Weights of a small GPT-style language model, trained from scratch on English Wikipedia: 6 heads of 32.
Each number is 50 + 10 x the weight over the matrix's rms, rounded and kept within 0 to 99. Layers, rows and columns count from 0.

# layer 7 MLP up, 384x96, rms 0.144, rows 277-313, columns 0-95
52 65 46 49 39 57 51 43 49 60 48 47 62 50 59 44 55 52 48 26 39 53 51 57 50 57 57 55 49 57 46 57 45 55 49 46 55 53 69 47 56 33 66 66 41 40 53 59 56 31 48 46 64 67 62 31 41 53 50 46 63 47 46 60 39 46 43 45 68 56 46 55 53 44 24 54 30 45 53 37 39 54 55 54 51 53 31 64 56 38 55 49 41 53 40 43
62 57 50 47 45 62 60 49 27 58 54 48 67 61 62 26 64 58 34 36 35 42 62 75 49 57 59 34 44 64 39 62 48 39 55 36 53 58 66 39 65 55 49 25 44 42 39 55 57 62 46 57 43 55 49 24 54 48 60 68 40 33 46 32 43 61 52 42 52 32 58 50 66 41 54 48 60 38 72 54 50 66 40 42 64 40 40 47 60 56 55 66 46 43 33 45
46 40 32 50 63 39 62 55 37 45 53 39 57 41 69 40 40 56 46 49 64 49 43 46 54 54 59 48 31 51 51 37 54 50 41 31 47 42 50 51 37 40 40 44 55 53 56 57 45 55 50 49 60 61 53 54 51 54 50 68 51 54 63 32 69 65 38 37 43 46 71 57 48 33 49 23 64 48 41 65 53 66 35 53 57 43 41 55 39 57 49 63 56 52 52 42
38 48 56 60 43 45 53 60 65 51 71 40 48 46 47 53 63 59 56 50 55 46 62 49 52 42 67 54 51 53 48 66 55 32 53 51 68 54 52 49 73 46 57 55 37 45 53 30 54 61 40 36 44 52 47 50 30 66 40 33 63 59 64 21 55 35 42 53 42 40 47 57 65 50 47 64 55 64 48 47 47 55 48 47 48 43 38 52 55 46 66 38 29 47 63 37
48 73 49 63 50 47 36 55 44 42 64 59 48 36 53 50 55 55 66 22 58 40 42 63 37 62 63 61 45 46 68 49 68 50 45 48 66 64 56 40 69 37 62 39 48 39 59 51 48 56 67 23 64 68 59 53 64 59 45 60 45 49 53 53 47 53 39 42 56 42 42 35 45 58 37 48 46 67 59 47 45 30 63 46 29 36 48 43 49 45 54 52 48 52 50 33
54 50 30 50 45 66 36 48 59 47 60 43 71 39 46 47 57 35 51 47 58 52 34 55 60 43 53 50 56 58 36 57 55 59 50 49 47 47 50 48 41 55 53 40 49 42 67 55 58 54 40 57 34 63 52 46 49 51 44 48 54 39 47 36 63 72 54 51 44 41 59 77 40 49 34 54 42 53 42 55 17 46 66 46 50 50 57 50 47 66 49 48 56 64 52 47
47 60 45 74 35 55 33 59 56 41 35 50 65 50 53 53 72 56 64 45 34 42 38 68 55 58 38 59 68 66 56 50 68 50 57 56 56 64 58 46 44 47 61 57 55 32 62 47 33 46 48 39 49 42 51 41 35 46 61 42 66 58 61 49 37 42 53 40 41 46 41 46 57 29 46 33 47 42 52 37 37 51 57 57 46 39 33 47 39 69 51 49 45 54 43 45
27 50 59 45 44 50 64 50 40 30 60 37 53 57 64 63 42 45 51 36 75 49 40 60 48 47 69 51 26 41 48 52 55 53 51 50 55 49 55 41 45 27 54 60 58 55 55 27 69 66 48 43 46 61 50 46 58 58 56 40 56 55 49 48 41 62 47 56 47 50 42 47 60 45 55 37 37 37 41 57 65 53 43 51 34 55 33 59 49 69 47 47 52 39 36 46
64 48 36 53 58 35 46 53 49 53 59 45 27 52 60 61 70 64 52 49 63 30 37 65 30 57 70 31 66 50 50 54 62 49 50 54 55 34 43 39 52 39 59 42 52 51 44 49 41 58 21 21 49 72 43 23 63 61 63 67 53 38 69 45 42 45 55 62 53 46 41 49 56 43 46 54 50 22 43 46 50 53 58 64 75 42 52 58 53 58 55 33 38 71 33 51
55 65 36 44 42 52 48 54 32 44 65 45 47 60 61 33 41 66 60 41 46 50 41 52 32 51 49 58 44 66 35 50 55 55 56 44 48 62 42 40 61 58 63 74 44 50 45 50 56 68 47 28 55 45 61 29 57 50 44 73 44 43 52 61 47 72 38 47 51 53 51 44 35 44 42 44 64 51 46 55 46 28 55 56 50 41 48 47 17 65 44 30 50 53 44 47
35 38 41 42 42 79 49 65 47 42 37 42 39 51 56 35 62 53 47 44 51 52 48 67 33 42 51 47 49 53 49 65 53 58 37 44 54 48 56 48 49 60 46 32 63 37 56 45 73 56 48 52 48 72 48 51 70 54 56 59 53 39 63 41 55 67 42 53 28 47 54 54 54 61 45 57 40 34 50 41 41 57 59 47 58 41 47 35 47 48 46 50 35 42 43 46
70 57 52 49 39 53 59 44 51 48 55 35 54 61 49 56 42 65 40 46 44 56 49 47 46 48 47 45 37 63 45 32 50 56 52 45 29 47 54 63 45 38 64 44 44 50 72 47 37 64 31 44 56 53 47 39 45 35 57 49 43 65 41 56 60 52 58 36 67 62 65 71 49 40 47 47 45 59 53 65 48 55 38 52 36 39 42 56 48 58 50 37 49 56 52 53
59 28 40 61 59 47 46 55 32 32 46 34 66 44 58 50 46 39 60 39 50 40 47 49 52 55 69 59 42 63 53 48 54 38 39 52 53 49 45 48 49 43 59 51 68 58 58 53 73 40 60 43 64 46 62 54 59 63 32 55 61 38 47 53 69 48 43 56 47 38 50 47 51 46 50 59 69 60 45 63 43 27 47 43 53 40 40 55 44 57 49 51 47 64 39 45
64 43 23 62 64 51 26 38 61 54 62 40 60 46 43 49 68 37 59 50 42 48 58 47 26 61 56 56 38 47 44 53 70 45 46 43 47 50 56 40 63 49 52 62 57 50 62 47 57 46 46 52 59 65 37 41 53 39 76 66 45 43 59 41 68 41 46 61 49 51 61 55 71 45 38 52 54 46 59 50 41 37 38 52 45 40 38 43 29 62 35 63 43 51 46 38
61 68 44 38 62 27 46 52 53 55 51 40 68 63 59 47 50 79 55 51 58 48 71 45 45 60 54 59 47 51 41 42 60 49 49 45 45 38 49 50 44 45 72 55 45 57 52 37 41 62 54 46 40 58 32 37 59 47 43 65 50 49 63 48 46 45 33 37 48 61 56 49 52 45 32 46 75 34 62 40 50 56 45 55 26 38 35 52 47 58 57 51 29 57 54 36
35 55 55 74 44 51 53 42 38 45 39 45 37 62 44 35 31 48 62 48 51 54 55 54 50 45 56 35 37 73 53 57 62 56 41 52 51 50 53 65 44 35 49 64 44 39 38 39 67 52 40 39 44 63 43 44 68 58 44 52 46 33 46 56 59 65 34 44 55 59 67 36 47 48 35 42 47 62 65 54 43 39 54 51 35 48 51 65 51 46 49 44 55 54 59 50
57 47 47 42 70 64 34 44 56 36 39 49 59 67 60 55 63 41 56 42 47 45 58 61 38 35 55 40 37 62 64 64 52 46 72 46 64 45 73 59 50 45 41 49 57 54 58 50 59 34 51 38 56 62 57 44 49 57 52 53 43 50 51 27 61 56 53 62 53 52 51 68 54 53 61 35 44 48 52 59 46 63 61 41 42 37 41 27 37 62 45 50 39 37 49 45
51 45 48 48 45 42 59 40 54 48 65 42 57 45 70 29 61 39 48 67 55 49 48 46 55 56 70 55 53 49 39 54 45 39 50 41 67 45 60 43 58 37 37 54 45 50 46 49 47 49 54 60 64 65 43 35 65 53 52 34 45 65 68 52 49 33 56 48 33 38 53 38 49 57 42 47 56 42 53 42 56 56 46 63 41 41 55 55 57 70 42 40 40 41 36 54
51 52 31 48 55 52 44 53 57 41 49 54 61 58 66 35 33 58 57 31 36 37 24 68 28 54 53 39 61 57 47 62 53 48 79 50 55 52 54 48 37 49 56 48 38 52 57 46 40 61 44 52 59 62 53 38 53 49 56 33 42 34 44 50 55 55 47 59 26 42 49 42 52 59 42 51 55 40 61 80 39 33 46 71 45 50 53 60 54 54 49 45 56 72 47 62
51 81 43 52 56 49 41 59 50 49 42 43 46 68 64 47 52 65 84 55 47 46 37 65 39 52 53 37 50 54 45 60 44 58 51 53 45 62 57 29 64 46 57 49 40 55 12 41 41 41 58 56 50 46 60 39 56 53 38 59 35 48 51 49 68 51 54 39 37 55 48 52 63 51 24 53 60 68 46 49 53 50 51 59 29 45 39 42 22 65 40 46 46 58 44 39
59 77 35 50 52 54 47 36 56 42 55 42 43 47 59 38 72 66 57 61 41 56 45 72 47 44 38 67 49 47 42 74 52 35 41 40 51 48 49 45 59 41 53 51 49 55 35 37 51 54 30 28 56 52 30 66 45 46 44 59 51 68 60 44 67 59 44 61 43 40 77 40 65 36 29 44 55 56 48 31 55 52 33 62 45 50 39 46 60 56 58 76 44 40 43 40
47 36 52 40 41 62 48 45 60 52 52 44 52 53 64 63 49 46 51 51 52 38 41 59 35 58 60 42 48 60 59 47 58 43 51 57 62 49 69 57 65 37 50 64 41 45 59 50 40 72 51 58 52 47 52 51 67 44 44 26 60 26 39 32 58 52 49 30 68 53 66 37 73 44 37 70 51 43 77 54 44 53 46 54 52 50 43 44 53 53 49 31 37 67 32 50
40 67 69 46 45 55 43 59 28 39 53 47 58 45 47 41 45 37 48 50 47 34 47 50 59 59 58 57 57 50 39 41 53 57 57 46 37 32 55 52 53 44 50 59 59 42 55 43 42 55 60 48 50 53 52 55 60 47 33 44 36 50 71 50 56 47 32 46 62 46 50 53 47 42 46 56 53 48 58 58 46 53 44 49 50 39 64 45 49 50 60 48 35 48 38 50
52 53 44 35 35 46 48 52 46 45 61 41 44 64 51 51 50 50 31 40 63 50 44 53 64 57 52 56 44 40 60 76 47 49 49 36 42 41 88 47 54 44 61 56 47 52 51 47 46 73 45 61 46 59 56 25 52 55 56 55 26 31 54 46 57 59 45 51 50 35 62 43 64 62 48 45 48 32 66 56 31 59 41 42 58 48 56 48 55 48 60 41 51 51 50 48
37 57 28 60 49 67 31 56 35 27 67 56 54 67 62 47 48 49 72 49 44 52 51 49 45 37 56 50 59 31 56 75 31 67 58 58 54 57 46 51 59 42 50 40 51 40 63 48 66 68 38 62 54 68 42 50 40 50 74 45 43 31 59 59 40 51 45 46 29 52 40 52 46 50 50 57 47 60 54 46 34 60 31 59 54 45 44 43 58 57 51 52 58 40 53 31
49 57 57 65 57 37 47 45 54 40 65 54 59 57 52 25 52 54 59 62 41 44 43 41 33 51 49 42 43 59 42 46 68 37 59 57 49 61 71 43 57 47 66 38 48 26 55 45 69 70 44 38 54 70 42 30 52 52 65 66 64 34 44 64 51 59 27 46 59 60 48 45 40 54 48 63 40 46 44 50 49 33 51 55 57 48 51 45 35 46 54 49 31 48 39 47
29 55 34 57 46 61 52 56 51 40 51 58 50 59 52 63 37 56 52 57 35 49 47 56 50 39 49 37 51 71 43 54 72 44 47 64 60 46 54 51 56 47 43 57 54 48 36 54 58 56 52 52 52 46 56 62 41 50 40 58 57 55 51 38 52 53 51 46 32 61 43 39 49 57 47 39 56 50 50 38 45 55 27 75 37 49 50 58 42 53 56 46 44 51 37 23
70 51 33 49 38 47 40 65 46 28 70 34 56 62 66 46 45 37 73 33 49 45 47 65 41 50 53 65 39 66 32 43 55 37 40 53 37 40 62 54 43 47 49 53 47 64 44 48 67 60 32 48 54 65 42 31 64 52 68 37 53 48 43 59 44 59 47 69 52 41 71 59 67 42 34 48 46 50 51 58 55 40 45 63 39 56 41 53 47 46 66 58 50 47 42 39
44 57 27 76 54 70 50 39 58 39 76 51 43 42 67 52 52 56 57 42 57 42 44 73 22 47 63 60 50 61 45 72 58 40 56 42 45 42 55 48 47 54 65 50 45 57 51 59 55 29 39 50 39 64 49 51 58 38 56 39 50 54 55 46 43 41 38 43 36 55 50 68 65 40 35 49 67 33 57 41 50 66 27 52 53 50 39 48 45 49 38 53 30 62 44 30
62 54 46 52 39 65 33 44 36 33 69 54 45 67 53 48 52 40 30 49 48 39 46 58 45 61 49 65 43 64 53 36 61 62 41 58 29 66 57 34 50 58 50 30 38 50 48 53 66 53 38 36 42 59 58 41 58 57 47 49 74 35 54 40 53 52 63 50 42 62 50 40 40 61 50 45 68 60 52 47 48 41 41 51 56 54 40 49 38 73 51 35 58 59 41 43
36 41 40 60 53 69 51 46 44 42 38 53 45 67 59 40 63 60 62 48 52 52 57 46 54 57 61 42 25 39 52 60 60 62 31 35 42 62 59 54 50 46 73 45 46 54 47 63 61 50 48 61 61 53 54 32 44 57 58 52 48 30 58 38 51 52 42 39 45 41 64 48 42 61 44 33 63 34 34 51 44 46 66 45 40 68 43 39 41 46 50 46 44 48 50 51
34 42 50 39 54 57 35 48 47 39 50 43 57 53 38 58 54 56 60 53 55 49 45 50 60 40 54 44 30 46 51 47 37 54 51 64 48 56 53 41 54 44 48 47 56 43 55 48 71 42 59 49 56 52 38 48 42 53 46 62 65 56 53 36 75 51 47 36 68 55 66 44 46 27 59 45 46 48 45 56 43 38 39 78 52 44 64 67 38 54 61 62 48 60 50 48
40 44 41 56 42 52 57 43 52 41 56 52 38 55 68 44 50 43 56 55 56 49 49 54 46 73 62 34 40 52 50 41 53 49 53 67 57 42 53 52 62 58 43 61 57 45 63 54 59 57 42 38 46 40 61 35 50 58 48 46 48 57 47 45 46 43 34 44 58 63 53 67 44 65 51 41 55 40 54 53 59 45 41 56 37 38 32 60 42 66 55 51 46 30 38 26
53 52 42 55 70 49 34 52 53 39 50 46 50 57 41 46 50 51 45 38 53 36 37 50 51 47 50 24 45 57 62 59 45 62 60 42 68 50 54 62 61 72 69 62 52 58 60 56 58 43 62 28 48 60 38 37 54 41 53 42 46 57 48 35 67 56 50 62 55 37 54 57 46 46 45 50 56 33 64 51 46 47 32 46 42 50 39 64 29 55 36 37 42 48 64 60
53 47 35 52 54 45 48 63 40 75 52 38 25 60 52 49 45 45 68 67 38 50 63 62 43 38 54 56 52 54 57 58 44 50 48 60 34 51 73 57 60 36 59 37 49 28 57 38 31 56 51 51 65 51 36 40 45 59 53 58 66 67 46 55 43 45 42 50 37 37 56 54 59 31 33 50 55 47 63 41 48 51 58 56 44 45 52 51 45 55 69 50 33 60 52 37
43 53 47 44 43 58 40 33 45 52 39 51 51 63 52 49 56 47 44 63 54 53 66 59 49 49 53 65 35 60 52 43 55 35 54 46 61 45 59 49 67 59 65 57 50 48 55 57 43 43 46 39 61 42 60 50 44 34 38 47 32 47 55 50 51 56 55 32 63 63 52 52 43 39 46 50 51 59 54 63 53 41 41 41 55 44 30 68 44 68 34 50 39 65 52 37
48 46 49 61 61 64 40 64 55 47 31 55 73 52 68 34 63 48 56 36 55 56 46 69 51 54 55 37 60 47 74 55 58 27 25 57 69 41 58 33 72 56 44 30 47 53 52 47 50 62 51 35 53 49 43 45 58 42 44 53 56 61 58 35 66 79 39 49 68 52 37 42 52 45 48 38 76 36 53 57 30 38 52 50 50 23 40 66 38 57 52 48 40 52 36 31
# layer 7 MLP down (transposed), 384x96, rms 0.13, rows 277-312, columns 0-95
46 55 51 49 51 50 67 55 56 58 46 49 49 65 54 35 34 52 57 43 52 61 50 45 22 44 44 36 53 45 55 53 60 58 55 51 49 62 46 45 51 55 39 61 49 29 62 65 50 73 53 56 30 39 40 58 54 51 62 56 57 52 53 52 59 47 33 46 54 37 54 40 50 43 41 54 56 51 52 57 51 57 53 51 53 64 40 48 53 45 49 47 29 47 37 52
50 53 46 48 62 72 46 32 46 40 50 67 34 41 58 48 53 63 48 52 50 63 59 47 54 58 55 29 34 33 49 52 49 24 68 46 43 42 55 50 51 60 39 74 45 48 40 77 35 60 37 67 34 29 50 49 46 54 65 60 36 51 43 42 55 49 43 45 54 37 38 65 51 60 44 49 53 57 61 61 58 57 57 58 58 44 42 46 32 54 39 35 58 60 44 72
57 58 53 57 49 44 34 49 59 59 52 54 57 75 35 46 44 32 46 59 50 56 43 65 44 48 45 65 48 35 72 55 45 46 46 56 31 39 42 47 37 72 49 66 45 44 30 51 55 43 30 44 50 44 70 54 58 63 39 53 57 70 54 29 50 55 54 57 46 45 52 60 43 57 61 47 43 50 69 41 41 40 44 55 44 47 39 52 45 40 54 53 49 44 52 68
48 39 50 54 45 60 46 36 49 43 48 48 55 52 56 58 63 62 61 63 31 47 54 56 54 57 49 49 41 61 36 64 49 48 56 33 66 48 40 68 44 63 62 61 47 49 47 57 41 51 54 42 22 53 58 46 35 44 65 42 38 48 56 42 45 50 44 50 52 54 43 39 45 56 45 55 61 60 38 53 68 60 48 61 63 48 60 31 60 49 45 31 44 34 60 41
48 32 50 45 46 47 58 68 56 63 48 59 59 61 50 66 45 61 36 55 63 55 34 63 59 51 45 47 44 70 69 58 50 51 48 32 42 55 15 41 57 67 51 53 26 35 48 60 52 48 47 53 52 45 54 62 58 59 73 58 39 52 48 47 59 53 42 39 50 42 60 49 59 34 38 50 48 66 47 28 48 21 66 47 49 36 45 32 48 32 49 46 73 58 46 53
46 49 47 53 66 59 60 46 66 69 45 63 47 40 43 53 60 56 58 70 44 47 58 37 46 47 57 43 55 42 53 43 40 49 44 36 52 74 41 53 38 52 40 50 56 51 67 48 35 62 64 49 61 46 40 57 48 56 54 39 56 51 28 63 48 49 40 55 51 42 56 57 44 47 48 60 46 49 40 46 43 52 56 33 53 46 49 42 64 40 46 49 47 47 32 43
53 44 83 49 33 57 51 36 53 37 47 55 58 55 67 38 42 70 40 56 64 50 52 39 56 44 41 57 31 45 35 48 62 45 35 38 50 45 53 47 55 70 61 56 24 52 52 52 52 58 47 38 44 28 49 42 63 58 49 55 62 57 64 45 45 51 59 53 55 45 50 46 25 64 65 40 53 75 53 47 50 48 54 31 28 55 44 42 57 75 43 67 54 49 43 29
53 39 35 40 60 50 61 56 55 60 45 55 35 34 46 69 47 43 40 33 48 60 65 59 43 47 44 53 39 65 45 69 64 50 38 59 57 37 61 42 61 51 47 34 28 48 43 50 35 57 61 39 56 41 59 58 51 37 56 47 62 41 38 58 61 55 51 45 44 39 51 48 57 43 55 54 54 39 49 75 54 55 39 51 57 72 46 46 59 69 38 57 55 50 38 42
58 27 50 64 54 38 55 73 63 43 52 62 62 46 63 29 59 65 51 23 42 52 61 44 41 71 84 52 57 55 77 47 63 28 46 36 33 35 75 57 59 37 42 33 72 48 63 30 49 49 61 37 54 59 41 59 43 49 47 52 52 49 58 49 48 29 47 33 61 58 41 38 48 62 35 41 25 32 62 63 52 99 72 35 34 54 45 49 28 29 29 34 51 56 55 36
43 32 26 54 52 48 65 45 38 50 73 39 35 63 36 37 62 61 43 47 55 70 57 68 32 46 26 53 55 62 58 20 69 37 27 63 46 73 61 48 75 37 41 57 56 59 61 55 23 51 41 54 35 29 75 60 57 43 65 68 45 49 53 29 54 61 46 46 59 45 44 44 46 58 44 50 45 65 54 43 33 48 35 54 50 71 52 62 40 62 42 48 64 52 44 42
53 68 51 39 48 48 53 45 44 32 42 51 62 62 40 51 51 44 59 63 61 44 42 33 45 55 43 37 64 57 69 39 33 55 59 61 53 59 35 46 44 57 46 48 28 41 60 58 45 60 35 48 38 48 46 63 60 61 59 61 52 44 62 62 59 35 57 50 37 66 51 39 49 54 54 72 38 46 45 47 46 62 48 34 45 40 41 45 50 65 53 52 48 28 57 70
42 57 52 51 57 43 54 43 38 52 56 52 41 55 51 42 50 47 50 57 49 42 39 71 52 27 39 65 58 61 52 48 46 59 41 53 51 55 54 31 58 50 58 50 50 60 41 55 61 48 50 68 49 57 39 65 52 43 49 58 61 45 43 64 51 33 41 60 42 53 40 44 49 33 51 47 53 43 44 41 67 60 45 34 67 49 43 43 57 58 48 54 57 43 49 62
38 38 43 70 54 31 54 58 54 36 50 41 45 54 35 48 45 50 50 47 48 38 52 45 47 46 59 61 60 37 38 49 58 54 35 45 41 34 63 49 40 52 38 51 58 65 41 54 51 47 74 54 59 30 63 58 42 54 61 43 50 51 53 55 62 44 52 69 60 51 48 53 47 73 51 39 39 41 24 52 60 46 54 41 60 60 55 64 53 62 36 45 61 61 57 45
64 53 50 52 52 56 54 56 66 52 68 49 57 33 38 57 56 51 69 58 31 44 36 68 55 46 52 54 35 87 57 44 55 28 47 68 24 37 55 49 52 54 45 77 32 77 40 46 70 36 46 44 53 54 37 48 28 38 43 46 48 53 65 49 57 57 40 29 53 54 31 70 47 41 41 38 41 58 47 56 34 35 36 47 48 52 42 34 61 64 85 48 50 46 66 37
61 41 59 37 43 48 56 41 38 33 44 36 55 53 34 56 37 60 61 48 41 46 33 56 50 28 71 43 69 62 43 51 61 42 53 63 43 46 61 53 48 52 35 51 55 33 67 56 49 42 43 36 45 30 73 35 43 39 46 48 56 51 40 41 55 73 67 55 64 47 59 61 54 59 56 31 53 38 58 42 46 35 66 50 47 65 83 60 51 68 49 58 38 48 54 56
40 61 45 56 46 41 61 35 45 47 57 56 58 45 60 41 53 50 70 46 38 51 45 42 52 37 40 60 56 45 55 41 68 47 53 43 39 48 34 58 65 50 45 51 51 52 40 65 71 42 60 34 37 55 44 46 54 52 53 53 54 63 45 49 53 49 48 47 48 34 53 63 46 50 42 60 29 49 50 41 50 41 57 42 47 64 42 62 59 57 66 53 55 61 50 26
49 44 27 54 60 64 62 45 48 24 35 30 65 56 42 71 53 40 54 65 40 34 51 47 52 55 45 49 58 63 55 43 50 47 56 53 59 46 61 64 63 47 69 56 43 52 56 43 51 45 58 56 33 45 48 68 47 37 60 47 34 54 53 49 51 62 27 60 50 59 48 58 40 51 64 37 36 31 35 54 44 58 57 49 41 40 58 43 51 66 47 46 49 38 62 59
46 51 36 38 64 57 56 54 54 52 33 54 35 42 35 46 60 59 58 56 46 36 55 65 44 55 48 57 59 68 37 52 45 63 47 59 56 50 56 43 45 54 44 34 50 54 66 62 46 38 39 67 48 36 55 44 42 60 50 51 54 40 39 38 62 54 36 72 56 48 48 58 47 49 61 41 45 49 56 40 51 40 61 40 58 54 41 45 32 36 53 61 44 58 58 64
58 34 57 38 44 57 61 51 61 70 71 63 42 49 55 60 56 53 37 50 47 50 58 48 42 30 68 62 60 51 46 50 52 43 24 61 42 67 56 49 53 62 37 41 37 24 43 37 52 43 43 44 63 46 41 42 45 54 51 42 54 50 43 54 54 32 58 70 43 52 47 42 58 65 43 67 39 50 65 40 44 43 43 59 50 52 47 55 58 52 64 36 66 57 35 51
45 52 63 23 56 45 34 51 50 49 80 36 59 31 65 44 31 40 26 56 46 49 58 58 72 43 43 52 44 37 65 42 49 66 56 33 58 55 38 63 34 36 59 50 60 53 53 63 66 56 65 57 47 38 69 77 58 47 40 32 49 63 59 33 43 71 35 55 38 52 48 60 29 37 62 30 69 45 60 55 49 41 45 38 75 47 58 50 70 56 37 49 28 36 50 74
44 57 77 47 40 62 63 56 35 64 33 50 45 44 33 31 39 47 64 46 38 45 38 62 58 33 41 42 56 62 38 42 53 40 42 35 65 51 66 52 54 62 67 54 42 28 56 41 44 53 49 45 42 53 53 55 53 46 43 49 40 74 42 39 41 72 66 63 41 58 39 77 39 20 57 64 37 58 45 55 62 58 68 51 50 40 66 57 43 37 41 64 63 55 32 52
57 54 41 32 41 45 62 59 39 32 78 39 44 65 71 59 45 58 60 45 56 55 42 40 57 51 68 39 52 40 39 55 17 50 64 61 75 50 51 60 45 44 43 75 68 32 51 47 57 45 43 53 61 37 47 47 52 66 65 52 44 55 50 55 47 17 45 42 61 43 48 69 46 38 48 36 41 40 56 57 60 37 51 37 46 37 34 46 46 69 43 57 44 70 49 40
57 39 49 63 59 54 32 57 35 48 50 49 64 64 51 51 43 46 51 66 42 56 43 56 60 72 55 27 53 48 43 47 53 54 57 59 52 52 45 53 53 45 58 36 47 47 68 63 36 51 41 64 49 41 43 63 51 39 37 47 44 34 57 44 41 60 50 40 50 38 50 48 54 66 51 40 56 49 43 56 43 50 40 82 59 37 73 39 49 65 49 42 46 50 49 34
74 54 43 62 57 40 42 40 40 54 59 59 62 56 48 45 48 41 66 55 47 57 55 30 43 32 59 52 61 45 50 57 27 50 56 46 45 50 34 56 47 46 47 46 55 50 40 62 56 48 47 39 34 37 52 56 41 50 64 47 54 52 55 44 48 56 34 48 67 42 42 61 42 52 49 64 35 68 71 51 57 48 53 32 68 59 40 40 43 53 53 45 57 52 39 51
53 48 65 67 53 53 43 53 32 72 43 53 60 56 50 62 59 66 31 49 43 40 23 54 49 61 46 47 61 26 48 55 55 46 45 38 38 58 56 51 55 50 46 48 40 42 49 49 46 61 31 38 88 49 36 42 39 53 55 33 55 48 47 39 46 60 45 51 34 45 55 60 55 44 71 48 55 61 40 67 41 61 64 48 68 47 56 30 51 57 45 53 56 46 38 51
43 48 44 44 47 35 60 55 69 40 56 58 65 47 49 24 61 47 49 50 64 58 45 51 68 50 35 61 45 61 45 49 50 51 60 60 51 58 41 42 55 58 52 63 51 52 46 47 52 39 38 52 42 34 43 51 70 57 38 48 64 44 53 55 52 21 48 48 58 62 57 21 66 39 57 53 65 30 45 48 74 42 50 51 40 36 41 55 22 51 54 63 34 58 66 44
39 55 67 41 58 52 69 46 51 62 46 35 58 51 45 67 43 61 36 51 43 53 51 49 61 42 34 42 40 45 50 74 55 45 53 46 35 66 53 32 50 29 53 57 50 45 49 51 49 64 53 50 62 49 52 62 54 42 43 51 49 49 49 54 30 48 48 51 49 28 39 51 57 40 54 38 53 55 39 71 53 54 57 41 47 45 46 41 42 70 52 55 52 43 48 69
55 56 48 50 48 67 48 45 62 46 53 28 73 49 42 54 58 57 48 41 53 52 29 69 49 22 63 57 40 55 42 59 42 42 50 37 41 49 43 69 57 51 56 36 45 56 47 55 43 53 44 52 56 32 62 57 63 59 55 61 44 44 36 66 44 66 52 67 58 58 42 34 54 53 39 54 35 39 25 65 64 33 50 49 48 46 51 40 59 43 39 61 63 51 49 28
49 53 68 55 71 84 55 52 55 46 43 52 53 29 41 60 48 63 43 54 50 64 53 39 52 35 49 55 61 42 46 22 63 39 62 50 49 53 55 55 47 71 43 38 35 62 37 83 35 66 35 36 47 37 53 62 57 37 44 64 60 49 51 53 29 47 57 46 38 62 46 74 45 59 49 41 56 44 46 42 57 49 33 56 55 39 45 42 46 48 43 63 48 52 51 16
58 66 47 41 71 42 52 48 56 53 26 59 58 39 68 59 36 46 62 40 48 70 61 48 44 55 47 65 41 40 54 38 28 60 55 42 48 45 48 68 71 54 49 59 34 54 61 47 47 49 43 41 46 40 46 63 59 48 64 57 33 49 46 43 46 47 54 44 63 53 53 64 47 44 42 61 60 59 40 44 35 53 39 65 57 44 53 48 39 50 32 41 46 58 52 43
59 46 67 45 54 37 59 58 44 56 51 33 66 40 46 52 58 45 37 61 62 50 51 59 49 59 55 56 60 55 58 44 57 50 57 45 61 54 39 34 42 44 55 62 36 49 66 52 60 45 51 46 50 45 50 49 39 63 46 48 53 48 60 46 38 33 45 30 36 48 43 50 34 36 52 72 44 66 34 48 40 52 63 68 40 56 58 60 48 49 48 41 50 39 59 59
43 44 37 38 54 45 54 47 44 51 68 40 54 58 39 43 33 51 49 59 66 38 52 37 66 31 45 39 57 54 33 62 52 31 65 44 50 48 50 63 38 54 64 60 51 57 59 50 51 42 44 54 34 61 59 56 63 38 54 57 52 58 54 35 44 37 60 49 42 60 46 43 50 61 51 57 42 43 59 47 60 52 52 53 50 52 52 55 48 55 46 54 43 50 56 53
46 46 67 49 53 49 46 55 49 59 48 59 50 47 31 45 65 51 53 44 50 55 51 49 49 47 42 78 44 43 59 53 43 37 44 42 38 41 52 69 46 39 55 48 49 49 38 51 47 51 43 52 57 58 63 49 48 55 39 60 60 33 35 64 58 53 62 72 33 50 35 27 54 40 50 52 43 50 56 49 40 61 66 43 41 62 52 58 60 37 55 37 51 61 52 66
32 55 61 48 48 53 45 45 64 60 49 40 25 57 54 46 59 66 48 60 54 57 53 61 51 55 55 68 54 47 40 46 47 40 63 58 44 37 53 32 37 41 32 50 47 52 72 48 29 60 39 51 50 42 64 48 23 51 67 54 54 42 54 35 49 55 54 57 51 50 52 58 52 35 55 38 63 58 62 66 41 35 35 56 44 59 68 29 54 40 37 47 65 56 55 37
53 63 66 52 63 51 46 54 42 36 52 49 37 49 62 57 50 49 55 71 45 54 46 50 51 57 27 52 43 27 51 27 57 49 49 52 45 64 47 60 47 58 50 43 45 54 44 45 41 56 67 42 48 47 45 42 61 55 60 54 38 47 32 58 41 39 57 46 43 32 49 41 53 36 41 50 58 60 61 54 40 72 60 54 41 61 56 35 43 51 58 40 64 42 64 61
52 59 48 42 61 66 44 64 47 39 47 58 49 54 40 66 35 47 48 76 43 51 43 55 28 53 38 42 58 46 36 49 47 53 53 41 44 48 41 56 64 38 37 55 53 59 60 53 62 32 39 51 55 68 45 45 50 48 46 56 50 45 26 40 47 59 54 48 63 59 42 56 47 37 53 54 66 44 52 49 57 54 64 32 43 59 69 43 44 48 60 39 56 61 49 45